config.yaml
positions: "rope"
rope_base: 500000.0
rope_fraction: 1.0
lr_mult_o: 1.5
beta1: 0.95
warmup_steps: 200
decay_fraction: 0.555
doc_mask: true
Each number is 200 + 20 x the weight over its row's rms, rounded and kept within 0 to 999. Layers, rows and columns count from 0. The size before them is the row's rms in percent of the matrix's.

# layer 7 MLP down (transposed), 512x256, rms 0.0797, rows 172-180, columns 0-255
112,203,190,186,205,181,217,183,228,201,220,216,196,184,181,231,201,231,208,219,234,219,222,196,235,198,174,222,199,185,190,204,210,196,207,222,181,204,221,222,218,237,211,235,179,213,186,218,191,218,170,201,195,180,208,178,168,238,193,215,210,191,209,206,206,216,214,212,210,213,127,181,213,197,220,217,172,212,204,174,216,211,216,237,203,213,198,239,187,186,214,205,194,220,176,180,199,222,173,195,195,146,164,214,227,193,200,230,166,183,198,193,182,176,220,231,196,192,217,193,185,190,214,188,168,208,216,218,208,209,205,228,209,239,182,238,201,196,204,248,190,181,181,216,174,181,185,188,167,191,169,164,198,199,172,221,206,222,181,223,198,182,259,224,212,194,194,193,193,214,179,211,210,227,189,193,217,209,190,169,207,179,172,161,183,212,200,210,209,209,221,200,227,160,214,235,191,217,208,183,175,222,221,176,202,181,213,205,186,206,193,186,206,203,215,188,217,200,186,174,201,208,212,214,166,204,199,202,226,217,234,232,195,216,218,170,228,209,169,200,213,191,220,220,216,218,209,151,213,239,183,213,201,223,178,181,215
095,189,220,205,193,191,229,192,201,214,201,175,207,188,215,200,199,233,227,207,196,195,181,214,213,212,222,190,181,189,196,214,202,169,213,191,188,198,193,204,204,198,175,158,202,191,223,177,163,228,186,182,216,186,195,186,203,168,209,194,233,221,190,217,197,205,201,229,197,190,218,196,166,222,198,165,194,226,248,228,214,206,216,203,206,211,194,151,209,228,218,179,207,196,194,193,176,173,195,208,212,213,181,216,194,197,211,234,190,181,211,231,212,229,187,154,240,177,190,190,198,221,184,204,253,213,195,202,199,192,179,203,208,196,208,193,192,209,217,192,158,199,201,168,239,196,213,162,193,204,175,206,170,251,175,191,223,247,219,200,205,177,192,201,215,148,201,221,214,216,185,228,229,207,204,196,173,212,200,212,214,218,203,204,157,203,185,188,202,198,184,228,214,185,189,239,178,172,181,175,183,241,205,201,216,201,222,201,167,237,199,198,173,199,208,204,193,169,168,222,170,221,192,215,172,207,198,207,151,203,165,202,190,205,173,241,212,221,173,231,204,209,186,179,207,176,208,226,163,165,194,175,210,192,174,212,208
103,220,186,202,197,200,195,220,166,179,204,183,196,190,221,214,205,217,236,154,181,210,191,185,231,224,187,214,227,204,206,203,195,232,182,228,150,210,220,214,205,255,204,177,174,206,181,180,184,199,201,192,204,196,198,170,200,215,165,213,188,188,210,202,194,188,197,198,191,197,227,196,196,224,214,202,209,213,210,204,228,196,210,185,207,215,169,191,177,187,169,207,207,183,180,194,199,216,199,206,215,162,191,230,189,229,210,177,190,195,236,184,242,205,180,211,233,184,208,234,186,205,172,193,214,175,208,194,181,209,199,198,196,180,200,184,185,196,201,226,219,204,235,206,235,197,224,203,158,226,202,174,231,207,154,223,205,167,238,190,201,164,216,195,206,208,203,190,190,193,183,186,214,191,216,229,168,161,201,215,225,195,182,189,194,175,157,221,193,178,233,194,223,198,189,214,207,189,164,216,224,203,204,167,187,254,198,211,199,203,204,208,227,209,193,204,178,187,164,207,208,233,179,214,179,167,195,180,206,234,221,222,174,217,235,200,175,224,173,221,207,191,215,215,161,173,198,191,208,180,146,191,216,249,206,218,205
108,156,193,257,199,218,165,174,188,181,213,201,185,175,174,176,200,223,162,182,173,208,193,227,202,205,169,203,204,201,181,200,183,231,214,219,192,213,188,190,211,193,228,210,186,209,217,208,178,182,185,170,202,194,162,173,187,203,184,225,184,186,199,218,207,186,228,170,194,233,202,191,192,160,211,179,231,192,195,203,215,151,177,203,171,191,221,209,202,204,186,223,201,183,188,207,189,205,219,228,181,204,169,181,186,177,203,184,177,210,235,182,191,213,174,169,212,227,204,199,202,212,209,215,202,234,222,181,182,230,184,186,168,238,185,192,199,207,171,213,185,204,220,213,161,206,204,203,181,208,234,195,236,203,204,190,228,210,174,202,177,209,224,199,197,210,184,186,219,185,190,161,213,194,221,200,194,205,200,183,227,181,217,158,179,180,188,176,230,197,149,161,197,212,167,243,202,165,198,182,186,192,220,184,228,203,189,185,218,209,179,168,187,241,208,183,198,214,209,194,187,202,204,191,174,208,157,201,183,199,181,181,198,195,200,224,181,219,241,176,221,184,152,216,210,205,218,218,213,197,200,222,212,238,180,177,214
096,208,194,206,186,185,212,185,184,176,201,195,193,216,202,197,213,207,190,244,233,233,217,218,223,189,189,194,215,207,201,200,217,212,187,218,189,171,191,238,220,198,194,168,214,175,225,218,235,149,225,178,190,204,170,194,191,204,224,169,219,192,180,198,214,190,209,172,213,200,179,221,199,198,197,150,190,193,202,196,194,190,216,201,184,217,210,194,200,224,224,195,186,194,225,202,240,225,207,209,189,201,153,164,192,206,222,192,214,199,188,215,209,209,177,212,185,208,233,217,200,215,193,192,214,166,186,209,183,200,200,237,239,206,256,166,212,185,202,166,254,215,170,183,218,206,181,206,182,221,188,205,180,190,200,213,199,206,221,216,219,182,229,230,194,198,231,211,244,227,192,204,181,235,185,217,212,208,189,185,151,238,191,204,217,220,190,155,186,201,208,195,183,198,185,197,224,190,223,219,190,179,182,179,183,190,155,181,249,178,239,228,206,227,195,201,186,199,174,205,196,218,189,200,226,217,198,208,195,230,163,207,198,222,196,213,232,212,167,202,170,196,204,236,216,206,179,200,179,195,233,211,200,238,200,208,171
104,203,238,149,179,220,199,223,199,183,191,190,211,187,206,221,205,194,231,202,202,190,203,174,188,213,211,198,210,266,188,173,215,194,211,198,197,223,181,172,199,237,184,182,223,178,225,179,207,184,162,203,170,201,192,198,224,185,158,223,169,168,172,179,208,180,205,201,207,211,217,203,174,181,182,210,186,179,176,186,227,196,154,218,189,202,232,199,206,190,203,201,201,222,222,203,210,214,230,188,198,205,198,148,233,184,211,204,190,214,184,208,176,216,237,237,215,203,172,200,188,191,193,215,162,185,212,161,207,216,181,160,203,210,253,230,199,198,202,223,172,214,208,179,183,196,198,202,188,211,215,206,186,202,222,203,170,220,162,190,238,187,204,176,150,233,213,205,193,192,212,196,183,177,212,193,200,223,200,191,197,182,186,238,212,195,198,211,173,197,189,215,195,196,199,215,176,197,184,218,197,171,205,208,202,175,197,192,201,197,219,200,190,208,198,216,206,177,209,195,178,193,189,200,191,210,214,214,198,155,203,179,207,169,166,226,218,198,204,130,201,191,194,172,150,215,187,191,160,216,193,186,155,220,219,191,206
103,197,247,228,213,189,202,217,206,181,208,212,187,184,192,185,184,214,167,186,190,183,184,187,217,231,212,179,209,195,194,200,205,197,204,178,210,223,197,183,158,216,227,179,202,175,169,247,147,199,206,209,230,192,197,209,220,217,231,202,204,227,203,213,195,210,229,191,186,184,182,198,211,191,201,188,204,186,157,213,218,184,170,172,208,199,200,195,192,216,204,200,191,202,185,198,210,215,175,202,111,191,211,196,177,204,170,196,223,171,213,243,202,175,217,193,209,210,186,213,239,203,199,171,208,207,177,178,189,180,182,189,190,183,211,227,188,210,212,206,205,175,202,196,183,177,193,181,223,181,181,206,172,170,175,239,205,183,195,158,209,194,165,179,150,210,248,183,153,201,224,179,159,207,213,168,191,235,199,216,189,210,217,227,179,196,211,210,192,171,198,205,232,190,225,212,214,227,209,205,199,176,181,210,211,183,191,232,184,214,199,210,177,173,220,169,222,182,176,209,191,208,214,228,218,205,178,205,206,218,221,187,228,223,181,215,202,217,184,186,180,199,230,209,195,211,237,221,170,200,191,160,191,214,211,198,182
097,226,191,186,193,213,184,230,183,189,218,201,203,170,210,191,203,201,206,206,204,229,186,188,207,179,156,232,234,200,208,190,238,226,214,201,206,211,203,196,167,208,210,185,156,195,164,208,205,184,205,203,170,223,178,178,193,207,196,201,233,209,186,202,185,234,166,207,210,208,192,212,177,160,232,241,194,211,176,172,190,165,181,174,225,233,190,196,181,206,191,201,209,195,231,213,198,201,200,216,224,229,190,176,244,208,238,176,214,240,170,193,183,180,211,232,201,201,214,203,189,201,186,209,181,239,190,207,223,216,237,238,194,220,175,219,254,192,208,211,214,214,169,222,201,183,212,228,182,191,224,243,211,198,176,163,206,214,227,185,181,187,206,205,203,220,228,162,198,216,197,206,232,163,215,223,192,204,215,199,179,183,191,203,198,198,189,225,197,238,207,243,179,183,216,227,207,213,182,213,209,223,200,209,197,205,194,217,152,193,157,194,169,198,198,239,153,191,199,216,201,186,211,178,179,198,219,204,201,200,196,209,167,184,209,173,179,209,217,195,195,222,187,195,199,220,198,196,172,215,182,239,191,224,206,178,213
101,206,175,177,176,164,215,214,189,207,210,179,212,161,169,193,198,213,168,201,188,221,183,168,183,205,193,197,213,205,219,205,176,212,175,203,203,205,206,161,192,230,178,188,204,186,189,218,186,189,207,213,183,219,206,192,201,169,191,207,203,196,215,171,203,193,192,170,209,173,206,241,195,224,188,214,187,219,208,233,203,169,197,194,192,195,261,187,163,156,172,192,198,209,239,191,192,236,177,196,244,183,220,192,200,193,175,201,202,223,224,192,174,192,207,220,194,200,216,213,221,229,209,193,231,173,200,206,215,209,193,170,226,196,216,223,209,184,186,210,229,232,182,199,213,235,199,238,156,200,189,153,188,191,186,201,200,203,211,207,237,163,199,215,185,214,180,212,164,219,192,200,171,201,238,196,196,202,192,240,179,214,151,206,167,222,205,186,212,180,222,195,204,196,199,194,201,224,202,224,182,217,214,156,176,205,200,195,189,226,188,214,223,228,217,199,201,165,149,194,177,195,226,204,225,213,213,218,173,197,193,186,157,187,231,204,198,215,215,169,206,217,206,178,169,180,167,194,215,174,199,227,170,220,219,204,201
# layer 7 MLP gate, 512x256, rms 0.0938, rows 173-181, columns 0-255
099,214,213,183,196,188,198,188,192,191,214,191,168,203,214,203,213,209,209,235,216,197,222,197,209,208,190,191,211,206,215,188,197,221,212,220,219,207,186,207,180,180,177,167,246,184,217,181,173,214,201,202,177,166,179,217,225,200,230,187,229,157,187,201,198,196,192,191,189,212,203,176,217,204,190,207,183,220,219,185,189,215,191,213,259,194,173,253,193,209,199,190,190,174,195,229,215,185,193,230,225,174,198,170,211,203,176,197,186,214,220,198,181,253,219,179,195,192,232,182,159,202,207,205,205,222,209,177,223,216,198,171,183,205,184,207,185,221,221,194,177,217,188,179,205,235,183,176,189,232,190,208,208,188,206,181,208,182,218,185,186,191,219,206,179,190,231,245,216,175,200,166,205,188,194,213,188,209,201,199,184,219,233,203,179,159,169,225,221,218,222,211,208,194,183,235,196,185,231,193,209,220,188,204,238,175,214,230,174,213,225,195,198,168,194,155,184,147,189,205,164,175,167,193,231,157,182,225,248,207,214,188,201,224,166,182,183,189,196,176,222,180,232,201,233,208,194,183,205,207,202,185,177,195,182,228,181
100,174,227,169,178,155,196,171,228,220,190,190,194,232,184,203,204,223,183,219,202,173,210,239,177,186,218,192,170,214,182,180,196,175,204,193,190,176,207,211,184,200,179,183,195,234,187,187,176,171,184,179,217,199,176,195,189,185,230,197,231,195,219,183,204,191,164,192,212,193,184,218,190,205,189,154,194,190,190,211,230,185,196,209,231,206,200,188,188,219,200,199,232,200,187,184,181,230,219,211,199,193,207,186,181,205,197,228,179,204,190,218,205,217,193,226,186,198,226,125,230,204,194,227,226,233,203,195,206,183,169,188,209,206,199,189,240,179,196,181,179,168,157,195,216,216,227,158,194,170,208,199,216,223,255,207,216,224,168,186,184,188,194,211,153,202,204,192,179,200,221,196,186,179,209,206,199,201,191,240,158,178,200,198,184,183,194,218,212,192,194,198,141,221,210,173,188,176,226,180,223,240,215,206,187,236,195,204,217,180,216,231,205,180,203,199,179,181,217,195,166,181,188,180,202,215,201,242,193,163,197,192,204,186,199,205,230,203,190,190,207,186,203,187,196,205,183,194,173,213,182,196,187,217,174,229,240
099,180,218,235,178,244,185,180,197,204,190,220,190,166,198,206,199,245,206,194,220,217,212,192,205,192,211,170,192,187,220,158,218,193,198,156,179,233,193,180,165,226,172,197,199,217,227,235,179,188,188,208,210,167,202,177,178,197,181,210,202,198,187,212,207,181,196,176,207,228,206,223,175,164,207,198,188,187,183,204,247,200,220,218,204,186,206,206,191,202,205,201,191,175,186,186,242,206,221,224,169,183,202,204,187,198,198,195,192,220,199,204,171,202,214,234,206,228,213,193,259,175,201,201,199,190,207,219,235,190,211,193,174,182,229,213,187,189,189,204,192,169,213,203,210,181,198,182,198,195,218,175,189,219,243,174,167,184,214,179,231,187,203,172,207,224,186,210,245,211,169,167,205,195,201,202,248,215,191,219,266,207,188,167,216,177,226,216,212,218,204,213,200,170,186,188,219,187,185,173,162,188,192,196,174,206,163,227,194,231,205,218,185,209,187,202,225,217,197,208,189,171,206,196,192,221,174,215,188,185,231,187,221,178,205,166,169,217,195,174,219,199,222,238,213,219,183,195,222,186,200,196,189,213,203,218,239
097,184,187,176,223,225,148,206,213,204,170,219,173,181,240,202,176,175,198,223,188,200,207,247,178,185,212,201,199,182,179,202,209,213,217,197,205,191,188,207,214,202,184,163,188,172,189,191,228,201,198,211,213,184,207,175,209,214,224,207,190,188,201,212,203,206,212,229,192,247,201,183,197,200,188,199,214,201,207,204,202,211,173,223,173,173,189,227,188,198,213,182,224,169,205,182,193,167,192,245,234,237,226,179,220,182,163,227,184,225,220,194,190,186,199,205,189,190,165,196,210,169,192,180,179,209,205,228,182,207,209,180,172,196,233,175,214,185,218,190,158,195,208,199,191,224,152,217,187,221,223,184,200,213,203,191,205,213,199,207,189,182,193,222,192,199,184,224,179,190,210,254,201,212,215,203,204,187,192,225,209,179,191,194,200,170,169,219,189,174,192,216,219,193,195,246,188,198,215,203,215,195,163,204,178,225,188,251,169,216,199,173,189,206,219,201,206,178,203,219,255,187,193,232,142,178,208,209,206,222,155,238,205,263,222,189,225,194,185,170,191,203,182,184,210,190,187,210,188,195,201,187,219,192,206,206,179
105,189,186,183,227,189,206,194,187,176,176,221,199,191,201,205,200,197,205,199,227,210,195,196,168,158,168,178,187,212,196,242,214,179,176,189,174,210,204,190,194,213,195,203,165,231,200,256,224,210,192,170,195,194,196,206,199,201,197,182,196,151,186,210,217,206,190,213,203,218,210,154,226,224,202,214,176,184,189,210,235,219,171,197,216,189,232,194,201,195,211,212,156,175,197,205,199,183,188,185,229,213,204,227,233,200,190,202,172,230,201,192,172,235,184,201,222,206,201,189,196,193,179,194,243,183,217,205,169,175,141,213,228,181,189,204,204,197,236,184,203,190,207,182,182,222,230,235,191,215,204,250,192,217,136,207,185,208,206,156,216,210,201,195,183,200,180,178,183,214,159,198,186,205,234,198,212,223,191,208,222,196,206,181,223,182,173,191,208,209,193,225,179,210,200,191,190,198,192,173,176,176,216,209,157,174,193,230,208,206,214,198,176,220,218,200,210,181,230,188,207,203,170,149,192,170,227,221,210,199,191,199,189,205,234,176,225,186,197,209,187,169,207,219,169,168,205,228,198,207,174,196,175,194,185,221,217
104,219,185,217,182,220,176,205,220,190,191,165,231,188,196,178,195,212,211,217,193,221,176,203,215,197,245,203,208,204,219,181,207,194,194,187,219,188,238,176,168,197,189,189,207,183,158,197,180,204,194,233,161,209,202,212,195,173,229,195,205,203,201,203,225,186,236,195,212,187,199,216,219,204,225,181,179,187,205,166,215,231,202,211,182,187,184,198,200,194,201,199,201,203,210,188,178,196,220,170,251,191,211,220,207,205,167,185,205,199,209,206,184,188,225,191,209,226,133,212,184,222,217,175,198,209,197,145,216,192,188,157,204,236,187,185,192,198,207,226,216,187,192,228,214,224,168,193,182,191,210,185,185,230,222,192,196,207,233,211,203,181,188,183,217,162,214,229,185,182,189,236,210,169,214,183,189,217,193,228,183,198,212,198,193,220,147,203,183,204,191,187,186,210,197,192,195,197,202,251,168,193,175,215,171,185,202,221,217,182,178,210,207,193,196,183,185,177,198,217,205,186,205,215,188,215,203,168,159,241,177,233,189,218,149,211,251,225,187,222,195,155,232,202,183,168,175,226,180,202,216,221,197,184,226,213,213
099,176,220,164,186,236,212,197,172,198,165,168,233,192,189,208,197,169,188,217,183,204,170,196,153,179,230,199,195,227,200,237,186,185,202,198,194,219,200,205,210,163,160,198,227,191,192,207,226,216,180,191,241,230,244,199,184,184,196,211,217,171,186,212,238,213,209,205,200,249,239,204,239,198,200,199,216,218,212,184,199,212,216,193,207,178,216,188,195,202,182,224,222,216,190,214,200,219,180,208,199,212,243,221,198,194,214,230,198,176,169,202,201,252,154,195,197,163,211,193,176,187,170,192,197,220,200,185,202,215,206,204,225,172,227,193,161,203,203,223,173,186,153,206,217,201,218,234,200,222,220,200,197,199,198,185,195,210,221,193,178,183,222,201,225,184,207,208,184,207,220,192,195,195,232,207,199,223,216,138,192,203,201,191,225,218,180,222,219,217,203,188,199,216,207,220,170,196,183,188,205,202,236,207,235,219,229,219,215,225,236,195,197,226,228,208,173,182,180,192,223,197,198,235,208,161,177,183,219,208,224,189,200,206,210,177,161,232,209,181,224,198,198,185,186,223,176,191,199,196,204,176,198,222,194,200,212
101,207,187,212,183,227,204,181,204,180,222,181,179,218,176,214,214,164,215,209,266,209,197,201,216,216,226,178,222,194,189,192,204,205,197,215,177,208,192,202,208,161,194,219,185,182,186,178,216,202,207,212,194,211,206,175,180,208,156,203,183,192,177,201,222,206,220,203,186,194,191,150,216,217,217,212,198,194,231,202,192,235,202,200,204,203,147,207,199,206,202,201,198,201,192,168,196,208,207,183,240,188,173,172,195,168,210,198,226,204,176,203,190,224,208,197,168,196,239,182,196,181,170,172,220,165,192,207,203,172,216,222,158,186,228,229,199,187,211,202,176,218,205,205,209,230,197,175,231,194,157,207,224,202,211,183,190,177,241,187,217,215,213,224,260,231,185,223,204,217,222,165,205,229,178,177,172,171,208,197,222,207,210,187,196,181,205,222,191,190,165,185,182,211,214,208,161,193,213,218,227,179,200,194,231,181,167,232,226,196,146,208,224,192,192,176,195,253,167,197,180,178,186,178,214,189,205,221,238,187,200,182,212,195,188,211,218,188,223,199,199,193,201,208,218,202,214,209,171,206,207,188,226,199,216,166,217
097,206,209,191,180,170,209,213,185,187,198,179,205,187,224,187,175,222,195,180,173,198,230,184,211,196,196,189,183,214,196,182,226,215,220,208,197,165,184,212,207,220,221,201,201,175,213,207,225,218,197,217,186,230,184,218,181,152,175,187,205,222,204,210,187,181,232,218,211,226,224,180,196,189,174,183,175,227,244,194,177,215,190,206,231,228,170,176,222,237,189,199,173,201,219,204,179,193,187,185,216,180,194,186,183,194,190,213,152,219,227,177,197,180,205,221,168,189,168,198,234,169,189,203,183,209,196,198,204,171,209,185,212,185,233,238,152,187,185,206,185,209,189,173,168,222,198,182,216,200,185,202,210,190,181,200,168,228,187,184,224,164,226,214,215,217,196,164,184,197,218,155,194,195,218,202,199,200,141,206,233,164,217,258,173,204,176,235,201,178,202,216,214,179,215,223,224,217,202,226,218,217,193,207,199,157,193,183,203,194,238,194,222,175,213,205,177,181,179,192,199,191,195,208,231,202,213,207,181,215,197,204,187,187,186,184,195,227,211,186,224,243,183,213,189,222,163,222,192,195,193,171,224,223,182,183,198
# layer 7 MLP up, 512x256, rms 0.0975, rows 173-181, columns 0-255
100,221,231,177,204,220,202,212,209,225,221,197,187,215,218,222,203,176,181,182,171,231,190,191,202,211,192,176,218,206,204,171,215,195,204,192,167,207,216,181,207,175,184,212,206,155,221,198,176,203,186,208,212,200,157,206,222,189,223,189,196,194,159,163,189,210,181,185,175,205,174,215,224,175,240,208,206,203,198,195,190,206,203,215,184,224,166,147,221,195,207,248,177,229,147,182,154,168,209,163,221,171,205,193,206,189,179,177,219,165,184,223,183,212,206,234,180,179,219,229,182,203,238,203,178,186,200,191,191,196,226,211,227,204,192,169,209,185,213,192,203,249,216,213,213,202,222,218,183,205,190,227,180,192,168,228,201,208,225,216,189,205,182,185,182,212,206,212,189,216,220,227,210,180,204,166,194,238,220,202,193,207,182,221,207,212,197,174,185,182,186,194,167,196,173,186,186,207,192,167,162,195,182,209,187,197,199,187,198,233,197,178,202,191,200,171,190,187,235,227,220,174,205,265,214,198,197,203,203,204,185,167,195,213,210,196,208,210,202,232,159,183,188,206,204,201,191,216,202,212,214,260,192,208,194,201,213
101,134,177,198,205,211,224,194,170,201,202,198,197,236,200,206,215,207,170,216,187,204,187,167,202,164,194,218,202,201,204,182,175,205,189,191,187,201,179,161,210,192,169,190,228,203,222,222,192,133,224,200,199,196,174,178,240,213,233,183,216,201,210,215,218,186,177,198,201,208,184,240,168,167,200,227,183,221,175,179,200,205,203,209,180,210,177,195,203,215,234,207,213,222,194,221,216,172,225,221,199,200,179,230,189,201,190,206,185,189,209,211,177,172,226,175,149,206,205,161,209,194,214,204,206,184,192,225,185,204,197,196,233,221,182,164,210,181,176,197,189,195,202,172,202,178,236,219,215,206,202,219,238,219,187,190,201,202,174,196,182,240,188,164,197,218,205,211,241,223,188,175,215,212,155,219,206,205,193,200,184,209,200,184,173,237,206,208,233,198,184,217,198,211,183,179,207,198,176,200,210,188,169,152,211,187,194,214,188,189,225,209,225,187,175,172,193,174,210,214,186,190,238,204,208,197,179,217,208,172,226,193,199,227,213,199,205,172,207,223,181,213,178,169,215,238,159,223,194,183,246,202,208,190,205,200,217
105,207,192,217,198,206,205,210,225,225,169,224,206,195,216,209,193,148,211,211,196,195,218,219,177,184,215,148,231,195,185,190,231,192,206,186,213,181,202,218,189,155,164,161,166,215,157,205,175,196,189,195,232,201,190,204,206,179,221,232,200,187,222,199,205,189,178,213,218,226,173,239,177,223,127,225,206,206,205,223,182,217,194,168,223,182,203,180,204,171,208,187,207,213,185,227,215,197,196,186,222,242,211,187,177,202,202,167,212,165,199,213,200,193,195,209,248,204,231,195,186,187,192,212,203,186,188,223,223,185,195,214,213,166,196,201,192,185,192,214,220,191,164,195,202,181,179,208,192,212,189,213,172,189,181,199,191,195,217,191,220,231,181,224,223,168,191,184,210,182,212,206,228,202,217,177,155,205,224,219,189,240,200,198,218,223,166,210,198,170,189,229,207,193,179,212,188,175,171,174,179,226,182,201,200,237,208,204,203,199,220,188,168,203,189,175,156,184,188,196,233,205,173,207,186,236,168,187,211,166,165,189,196,203,211,203,189,199,225,219,232,181,209,187,201,179,180,208,195,213,215,201,204,182,220,205,156
101,199,223,194,187,163,209,191,244,234,207,239,195,203,213,191,185,196,216,219,186,202,198,180,206,190,211,166,153,179,227,185,211,195,204,175,194,228,228,210,202,219,186,168,207,198,163,193,155,202,227,185,181,235,212,206,211,193,195,218,193,167,189,170,192,165,190,197,166,193,195,217,217,188,209,181,191,211,224,183,238,222,202,215,192,219,176,228,225,221,196,172,171,200,182,223,163,208,211,218,183,194,207,209,203,180,180,204,195,203,184,203,189,175,164,209,183,200,145,241,208,169,222,212,184,194,220,191,190,170,162,155,207,172,221,203,201,222,239,208,180,161,208,206,166,185,226,201,226,192,247,198,210,210,215,165,194,202,239,239,227,208,214,195,179,200,199,196,193,203,206,193,209,152,214,173,202,178,219,233,206,168,194,217,226,155,208,202,193,212,211,190,196,205,199,191,186,183,216,237,210,197,175,220,210,187,186,234,171,214,207,185,197,196,233,228,214,183,218,195,228,183,203,201,184,176,204,186,182,192,207,196,210,224,225,232,200,192,187,208,178,206,189,217,187,196,207,191,209,224,196,220,197,150,192,194,216
108,215,199,182,177,239,195,199,199,206,241,182,192,198,197,179,207,192,181,209,209,238,190,213,200,187,236,202,188,214,230,201,234,170,214,200,211,225,203,218,174,210,186,201,190,228,208,190,190,163,192,235,212,213,217,193,207,152,170,208,191,199,188,203,199,182,199,187,211,211,180,215,188,200,197,194,226,203,238,203,225,185,201,185,197,210,181,216,206,219,188,193,176,222,220,166,239,151,185,159,187,189,223,206,248,194,228,177,211,196,171,214,201,185,192,215,191,197,180,222,228,180,179,237,179,206,167,222,213,157,190,197,167,211,227,216,213,153,217,203,201,188,222,191,217,220,164,199,206,206,188,189,194,203,182,204,211,179,200,173,212,193,184,200,197,197,219,195,211,219,195,195,205,196,185,195,214,190,220,228,176,236,183,239,202,220,213,174,204,198,205,178,193,193,168,136,221,213,213,190,174,192,202,218,249,208,178,210,202,166,196,179,173,199,209,230,204,233,226,179,195,191,179,205,202,201,194,176,182,185,165,209,206,172,182,217,173,203,242,235,208,173,205,214,196,240,180,202,223,239,167,212,212,179,169,228,197
106,188,172,185,216,170,209,213,238,216,175,205,183,216,220,183,216,187,208,219,207,182,206,185,209,227,246,222,173,214,182,217,199,209,206,186,225,202,205,213,170,225,198,223,189,198,160,183,185,259,208,198,190,188,182,227,196,216,210,212,232,198,202,188,180,233,193,190,239,185,190,215,207,188,182,169,207,174,187,195,199,215,202,170,183,211,233,186,200,182,186,154,175,186,199,196,212,183,201,208,222,220,202,216,204,215,194,156,237,215,200,201,214,186,215,192,203,194,229,187,192,204,210,184,215,201,190,194,189,202,202,203,191,158,191,243,161,154,201,177,199,203,211,240,174,239,196,185,161,195,198,237,166,182,183,179,178,223,183,188,200,199,219,225,197,230,222,237,184,209,179,206,190,205,220,206,208,188,207,177,190,173,189,190,181,206,182,175,233,202,165,242,208,198,241,214,184,212,175,215,191,174,188,197,206,194,197,223,200,207,203,184,190,194,187,226,225,233,214,194,181,171,193,190,182,205,210,219,207,194,184,235,180,203,201,211,215,212,154,183,232,256,182,197,226,207,241,189,203,190,187,231,217,209,179,198,152
100,176,212,208,195,212,185,201,182,162,248,208,202,170,228,183,203,194,222,195,197,204,156,197,176,152,190,232,190,183,172,214,194,213,180,167,179,225,208,182,170,207,192,224,227,177,178,252,183,213,225,218,203,202,212,207,191,166,189,219,202,224,212,187,192,205,230,199,183,219,172,182,174,190,223,225,205,209,222,167,181,196,208,189,205,204,206,236,197,201,230,174,168,228,232,221,204,177,203,173,199,155,201,182,215,211,212,227,221,214,221,174,183,206,195,171,232,206,231,215,220,206,176,179,184,211,195,184,191,224,232,201,210,200,203,187,202,204,204,181,217,205,198,191,216,189,197,188,218,217,203,208,212,178,221,194,161,219,222,229,241,202,191,216,202,171,195,176,197,175,208,192,204,177,217,200,163,190,193,171,184,213,192,185,209,174,205,220,160,203,193,202,204,199,239,232,208,214,235,206,176,238,199,176,191,201,195,187,205,176,170,217,195,204,174,190,197,194,214,169,164,181,205,213,167,245,174,208,204,221,219,185,168,190,164,220,230,227,173,228,192,180,231,176,202,170,204,216,193,211,177,221,226,211,188,216,212
099,187,225,210,172,196,201,205,206,211,196,224,207,187,195,191,172,249,182,169,176,231,265,201,201,183,192,186,162,199,202,203,188,172,218,181,219,244,195,203,182,184,191,242,198,207,248,222,190,216,219,166,225,195,177,207,201,213,225,218,201,181,195,242,208,234,218,228,216,229,213,217,197,178,191,205,176,188,192,181,182,199,202,183,164,203,200,186,239,185,214,227,206,164,240,226,167,197,178,228,199,194,191,162,198,170,227,194,173,217,208,227,200,198,196,205,225,186,205,205,192,197,198,207,169,173,208,195,206,193,217,191,186,218,172,175,148,219,209,216,173,207,187,241,181,220,221,202,190,203,211,212,208,206,206,209,223,191,153,182,195,212,215,192,182,210,210,207,219,183,171,194,173,184,219,193,191,254,182,189,201,187,197,218,220,181,201,205,222,201,246,219,192,183,180,222,214,167,149,202,220,180,187,196,206,184,174,213,185,195,234,182,216,201,172,191,181,223,193,212,211,201,200,187,171,240,190,228,203,212,207,174,195,219,188,174,196,211,213,208,204,182,200,223,190,205,218,208,204,200,202,167,245,203,205,224,217
102,192,231,205,176,224,202,219,219,229,205,199,217,186,179,202,205,203,214,212,178,205,169,212,159,205,190,214,199,208,209,194,209,199,225,217,195,181,200,187,201,181,171,182,255,227,233,169,213,171,232,191,221,187,173,188,174,217,194,180,212,205,173,224,197,188,199,204,180,238,165,179,194,222,194,220,181,199,221,199,202,210,192,186,239,161,200,213,187,201,200,199,191,220,214,198,214,198,215,184,187,225,185,215,243,207,205,160,191,260,224,195,195,211,174,236,152,179,225,211,171,192,227,175,155,175,206,220,228,201,205,214,219,207,194,200,200,188,183,178,173,212,196,212,213,184,184,198,200,207,187,169,188,180,188,187,179,207,185,223,181,197,208,198,177,211,195,180,189,193,235,194,190,187,214,212,182,230,192,233,195,213,213,229,179,251,193,200,181,158,185,216,173,215,194,189,210,218,194,160,217,200,190,170,190,211,231,213,191,152,195,207,185,167,193,194,215,177,207,210,185,226,190,176,156,225,195,183,192,208,235,224,197,229,202,217,190,169,183,207,152,182,223,186,181,199,223,182,193,199,183,239,173,199,202,226,196